From a checkpoint of a small transformer trained on Wikipedia: MLP 320 SwiGLU.
Each number is 128 + 32 x the weight over its row's rms, rounded and kept within 0 to 255. Layers, rows and columns count from 0. Numbers have three digits each. The size before them is the row's rms in percent of the matrix's.

# gate: layer 9 MLP gate, 320x128, rms 0.207, rows 250-280, columns 64-127
# up: layer 9 MLP up, 320x128, rms 0.21, rows 250-280, columns 64-127
# down: layer 9 MLP down (transposed), 320x128, rms 0.195, rows 250-280, columns 64-127
gate250 098:063136074102112129133088063178149131153100101081148098114120128117109094118076120124156157126110029145059131171061076101112100126128165123149160144128107166121093102111168104170151120124142106
up250 102:128170085098120160093110108146097089081103187130103197094084130131104148139130150140062140107099128154138123151130139120157122110165155148089123103094116195068128121074132112115129073108123139
down250 100:091099070103104166114124124109119176163124128078118113128143115118100117170098123115168201091132141134130105120088122108191177094148116094166084155097170140140096128082192056182103092072067069
gate251 102:118115118127147137193135109185148149120115060147203128128108140152100136165121089121140128113098115176151201125087161175145192103085101093141116166142046172129130116169129092123115166172151154
up251 092:097164114134160073201193094125126108148134128114103108137135109093120156176111186136071127172108136121082150141152155136082116129161184137078120115145126087101171113126133114153122151116148121
down251 091:106160118080107184124041143168119107137108082175131153099166124136125178128170119094164115074092137154131146131137103110151120152151095103119144192095175152096163141120155120113066164114108169
gate252 096:154090144125102150101058129153077149053122115109141152109128122086124171169145137133119111095153190157112155161124064165127147162142153160100070146132153169132120137163123156171138130128099151
up252 103:129108173130183123177094114140198137155101072130122096146138176142106130126170159127149105167118082094179121152173116138155122156063161168130131066167133100068141136140156099161041115134177159
down252 101:138112138097112157172145113108162089093118198198069138096136101119071135131097174084152120118087174172132097146111073147109128110118130116132152178131085134187114121158102140096087167120137133
gate253 102:200143130126131131093152125107104150146193154114131180143174160135140145124132110139103122131123147088080104117156171120072225136114147140131074163176104162099158123157119153135095212106161121
up253 104:122098121095119057103148137116094121172109145152170119159180149100101181093105086112123068129106111108145197108137073122145113105101136122150138184161194087183182058147143127091109072184126120
down253 094:111103088142097150141151147153109152130174158184093104092116137099123216222229136113152137157142134131156092106134148177108124158128131116160104094103128153115075106137106152147141091126153173
gate254 098:161134091156084140108094154091152160141147103153037141096122167086082157155141161109157108094060153038101112134145122108136129113106159156113126098138109109168161123066195135165147099117126156
up254 100:129094145148133167118075126074103060117151116181137186134157164145104146151101180104139187116212156112114110161174119122142140130125115154116108075108140063106060127143161105186123088134171092
down254 100:128105068066067082139210129148113158086147099133060152175115124158170116151122126176083056146160062164114114139152167171132105149127185169110131195181156155105108109156131111146137169123153152
gate255 099:154097125178169087125179090161158120149112146115110223131088181145149084089139114178107121139108116191162140092112166150099151129098148187121145155152165141171152139096095157097143109104179109
up255 101:193090122132159138134109057145167102160099139156070132150128092109160128111106112133094127159085153175158136147101138177215080104140139154120086085178076187193114134164104137153096154066110073
down255 096:168077178139105121138118104103128142161124158146135125134114130073105153166155067133120164143074144123088113150149157144222138076046140152117120151134101145132099173137175129116130190158177124
gate256 104:167119107121136100201130202131161135079143141166091189125095174139143126127155129180136149142122123124136153180101112132102116201143139180104159140152102098148091102120091142071100189076180167
up256 090:115188129093110127058158093109127144138191090155181105148195111121140135129103075092122154176143155137136102160160091075108140096089117082166130115099112102159125141137169122127095116116121109
down256 101:135127121164165084113144000146102158150138091133104099125122101139135179048145111147111089122138094138159150111123127091124120129100144142125113076128141183129107121220182180122091107143141138
gate257 102:101127027135106149115138107155079091139132149167051154108125116084160108140103156202093095100131092120113094160165194132130122119156114080169097149083081173116129146085129095121075153117075141
up257 101:067189106122148111150105142116161085173160091074133166095147097158103164124138171164140085104113127145085110108137135107128121090077127200145086154140129122091079149066167090160125107150121144
down257 101:108139115157110138063120096130135118093173112157106078137146181111117153166127163176138088122158178067147114114110077163103110078189098107092146124098120123112154119105136153094104128148100118
gate258 096:132156123163124133134096102155151122125120117114201137082112104139088118136158121129121068107135127167127150142167148126134094113097124154140154200119183144106144124125172090114086134097082174
up258 097:081141149092098110160115111160135151125153098166078095135100089209153193131119133101133129099102121150160108114151169132122104094130050139154104153114133150095079123123113159186127148101126194
down258 099:176118161160119087138152125132118139167134159095093110149074157146150060075111166153165189165139132095114111117219177133044138161192105171135103116171148148113140112139074174140114132130149102
gate259 102:089094102097156164135148155173105116162153138113129131118112099139113104051172091106148108105155167163112089180131102138130122126202098082096195134076139156128138114042139143145106105142134101
up259 100:143136136118162155094146105170115083131076167177084126099152170151161130180161125061113129098157148104117128166076115106105171128115070114137179099134152150183119122087119123114102174106121119
down259 100:157122122124132094137093140049050150125126130107140141128125128129143131155117041121111155108172129154132132128063183183109067142127110175134134133156094117177193168166123138146087072083104121
gate260 092:080143138157135143058128114143146147092150122100091129151118195122123110122128112086095135128197135065060064151122182130136139129132093148090104102122129083113093101183157099094149131102103128
up260 086:135093076092133128160111095195156167090149134127115164112138119125140067137118049133072160132085098169144117163097156095114127081096132125156117156089186129171178117102149120149063154063088051
down260 092:082093120157105120149088141112119104067200121098181122163146125108097082136135140123098176106117083192116063142090146111130138141126167129114101157167099145126181125159131170146126140147113138
gate261 097:119152173162122151119173146066123092104166101125041123133105136106119124094137129159135085145054109140117099175121156139145111133164141175100163180087089109158127136136139148111115141105137074
up261 102:103113121114144131155118041144175098131148109139062146133129122155161173157144109134160126105127114132161111157200128081068151171150080106050169146081046072150106163093085153131132133099143187
down261 096:100081142129117123106133138041165122100120099105059120106124089122117183122171090120121088125134111109162083146139103184118104177106122103120139137094094125013168088108167146117078091122094205
gate262 102:125122100121153134088150142184145151122155155124103083091113106118126164108121158115122111126150115104107099137166114206138106169105143133114121112073076049157084138077146184179122099118126168
up262 102:171088175095131167150143142094137118150126123144112137171117158071139097145133115097136117071131154113160123104198183176105059118125147120112070087106121126131112148200129104189108108122201161
down262 097:072154152107173132115152106146101135130141159087162156143092083140066039124151126148104121145106146083174109107141119165080129171133178127156112154144113140166152098188122100095114123132154123
gate263 100:109090154123111145161103105135160091165138099125086117106117128096112145134149170086114110133222077138127164112150193144086133133153129117201173151123149130157150215142117136198131135132134143
up263 103:105136187139117136171118160105197084103099119129108124109099131152127183141135185106128132158160124126128166102128134168096116141086102121198124160109136138105103207106101113119135163113177168
down263 100:121117116057126113138158133173153155081218152185146115100062128091134130137128103074154133207176137120091167073095153146160114168086175155130121109122108187136136109088107063135160165177084209
gate264 101:184097139101156159175174136131120147142160117110119165139117154113118118120180112162145086040126095112180146160177183108082090174068115055146161078159192114117107095148140089132100107077140148
up264 100:131095111157169140133162073148110140159073110146119136154083090174181075147080132105151181156056068106089137100158097087135111174098140163133104115135133142157131104193054076079098136122096152
down264 101:101119097130032101115110093104115099113138106146127122185176144102153195063089160092147105147103148144120123130149122169124137076082166158122083154150081096094072117144093171178168176160163139
gate265 092:153122124179131093104116135181119143114138133160154146136137097173152132109103146095113150126148108161104132154113151103108175135126181137208200142064141134121168147132200109143073109113135085
up265 092:122148130044143146176132075115135119099120089115118175116109111119132135131093141121155090152091147069167170090086109114117139181227089145116062116159113116074119071089067149125171095126137174
down265 097:108117142054047117177127082132088199100091118101142142137171172093099119110098135105080125123141139140161168110084165119171096131174116148087107136156148106160136139110103105097148125162108102
gate266 104:122183116124162135142126137219108145125159138197123149128107126114183136150106185140165176125155127173133115093122143118201151127099142126130133156121200111186139098139144177189134139090134131
up266 099:074054143128112076138150160162138103152171136092188099080077142133107155164117115165156112157145116113134089141085165086112086106112100167094086141105087095125114126137129132100179090125090177
down266 096:123125113130156102093117090086090096177111065179139166131089134107136110159123088138117106118136069115135138150105172112255138128146133150137113126172157147133130159134132080115089114135108133
gate267 094:121122139102107149186135093207149129152125112202121164134118142177151155167134113082128123101082131062074075145133106106082123124182160131128134145114099155153128105109160158123092092116116187
up267 093:105110106129137111103114126115147117144099071170120164114142110170117130094123148102082091118110146058168097089079120109224073167083116095113132115092112078132099188159117144114115138132085087
down267 101:098174092122120189128089124171143146204145170173137149137097109138199058215121147132100092114132132078144120196164115120038152042120164155085168113167159136154104135142128123137126065118131082
gate268 096:178128167169141081118119116151140189085122105081155090097102168130154076143098137204182163200123133139148116116138116134157110126146118138152132125124171142080125093074124168098121185103120124
up268 097:100165150140151069112160160083216148179130157120115044117133136120116153145174157217190118138166170100094076083085125151148122126076133152142148124062144114082176135102137109103141143163183051
down268 103:109121087104128109081140123165164075121114107132095125073198162158151110165138121133147121126161090144149105147141170132155143196107153141176151187176135075106160182066165089128178110163147185
gate269 106:068105167102135127100146101168167079175178141100106150149169087145118168100139169131121110108115108156102151116112086095128160088102133163132105149081154108139072081174142132074128071157107087
up269 098:189134171191144102165145143161100162106178174156139126144090212130157141129141146161100121124180058117121191153168084136124164146178076111142126109125139093104166085116066121156120114154147121
down269 099:133127108127151115163172129149200179140177143050207140154140111112129107082105140181136156092133113121114139115141144123156086089067158136149177115048170150110105101158139138126106098100120118
gate270 098:162130085159117163099135096093068137101118164121093122117092110169123148100119101138120074101108123073158192134200152155143155138114106147136158165138151116093084059129180109144140130111078122
up270 099:100127094066172114128098146160086127194104144113179197129150093142165140175096119163139186107119081141051132083127109172112095119139124108123102137107091140123113159068113089106120116117128117
down270 107:119157104109063113093167118199129160152131141170122128148123163134167144141217131118171115138195098109054144102123121117095174048115166143130130133110119167173135142162130075114085143137119162
gate271 095:099097091102128134182128162169105166150121101155143139131124072187126157069168131193144118101121165061164157098120088138118117105006111087120114194079110148125089125081150183138102131083142162
up271 096:089126118102164142160132149129128121136066104125133151134109089133174106088135162149087100138128111157155126053083107100149111134086160118053104149074128118113098118126155142106133085075070118
down271 099:122214128149087091153113127147119185111129123136118156147110122133110105158149154134051140124086173071101083124075120158099149087090082096073146102088141140071112186147136124130154138184134100
gate272 100:147124142116105076072109074141122135098130134078112133079156141082066127151096071131155131097102143079141207145092101087081151172100096231115168102060120122139169120136149133106125166118156091
up272 092:114168129105134129107094083152146102119160121106125126157075064140057124110148105088132109099139156137129161121115134117163110124119164122108143089137138138132178104172154113052128134180078079
down272 096:186163174141143088113109169155149145184088195092097132074140140115114110096131147091146133147094150078147124086076158116140171101143155187178161068122130147145170100160126143105146096082152123
gate273 094:202123085169123118132096123164134092163183117171090137119138172124152187103153075103106097142080112102127109089115098101146128104112075175140145135117110057119102089117124080126095123109177117
up273 091:128123099089161146061176076127102143094082128081162157145183108139128125098102183164073182110120159131135169139102137172124117142147135091134132119120100140112133185188125180146168108175095095
down273 093:121135198070163105120164118102156121123117108116107090116109104158155176091096135178140072168163113154146119084146142152079111192182154083109152090189157150163138136084166124147093176116108145
gate274 097:137151148063189150120165142146128113144134076129063114079104128120180129107095120166124139091107130062075119145154081204090151106104127095143071100097113102129037127159185158159132122111131110
up274 101:117121125165153082081107123161106096178087139169116114157156082156100130112173105156150125170153073077135140097115180116114133120125075086123145105126121082154103127091162114135130113166131081
down274 099:193136161131132146132089125165163191105132107106172140102098086115150099119100104151130199207145127146061105135109136125124133122152116112072098080168127181111138157118100094175112129081122102
gate275 093:168127132129154174074098132173117097167120068177114126136125163117146155109100132069089186073150084121099105121084133122141166142128200167146119166104135152162142120124158188100112182080118181
up275 095:149106132145103113103147124149102140119130123073083103102100150117139159103143149138151142153088187100189127090141195164093140099071082095096088164110094116139110172173100118126105082120135078
down275 106:231133092156173147173091107071119213092121085128150138139128123122173148155122152149138083146129130148118114119141162160096076110136170113117167113128104114109085089122131141129118176120122143
gate276 103:217153146151083145148108143155134129101158088091167194104081105201125144132104096184134083143122059168178103228125111108133140129123153119161116128153088146101111140080136163162141140139161143
up276 103:145081044102153103129133131107121177126115084098100064156132147075097094151094071088109114123130131099130076113161144168150145148153186152107140097110106131135102129194139170080054113184107096
down276 106:090067077138148144138086175096154133088116140164085097103163124144112132191104199147110123137138149086124116119152139137134153100081124132128178147203143117106124129100111096132073071094076103
gate277 104:138125173170136173116092189084106070120185160156092173095154102081145167163148095140138088148143142048175104119126121109136163166112185170131148114138168190104120068137119126087169136077168125
up277 109:123137152160109111108115153153192081119168147149114159185081084160152107137078137164095093091115107118156113160098199125129061137113128128152149090163106139126069136129090129149110165087097115
down277 105:164180138142091100110126134107148086188130135101096190138112109084141208140157123175102146202119166194168147121117107149105183149142115108136163174093120129080111156171151094134137140148157147
gate278 100:137147138146138137161090167126132144162132121147105115067140223193135125128104127103165087085183090137137110185156101087097116115153121198093062158108137076101150090096123139166178121134098094
up278 097:121140129140114179106159123140182099128152115150084091184106148153204108166114166080170153177110137147112131154138108161124141139141122120095173165177169133154126135073118195122176142191145133
down278 101:146156107128132176148128149145102145142072153186098120122116147107084127105199147127110141175104165139110121119136119086151101117100141166098074114201166119147139173141143100086110121181084146
gate279 096:053051124141104116108173192115090134198137095149106104104148139149145073135120105124129095130132135144202093177137124094066153154144138139166176067148151159149136085092142149179101153105148136
up279 100:086159101204114122091096139111207113122102195162160120156071127205132068110167137122092171171090064083147089112107096113101172097090155161101133149102179126117148134154096092099106150121141080
down279 102:072110155097096162140112135102140082127088119116120134165150117151096157099153179121124080166156126175138091115127123190030183106102108130181094153133069108114153086176139152136143093125151111
gate280 099:140146109117101148117070146160128139098098106089124174135115137130100106098119071150146116165118139153139179149085150200117102129131110101129180112112175122165037166151171165153127136132165096
up280 094:093141176095061099118156130132153120112148142146076127137090089114045106122146123049094156178127120143100116164137112121148142096108178105124129081115132095184133161140191070137072157128099176
down280 097:156145088127156095151147233176093153117152097121083091153114093127140133179143069137104142116117140168091134099157105127160091122133094126093124135201086131069149151061077140122141080138092147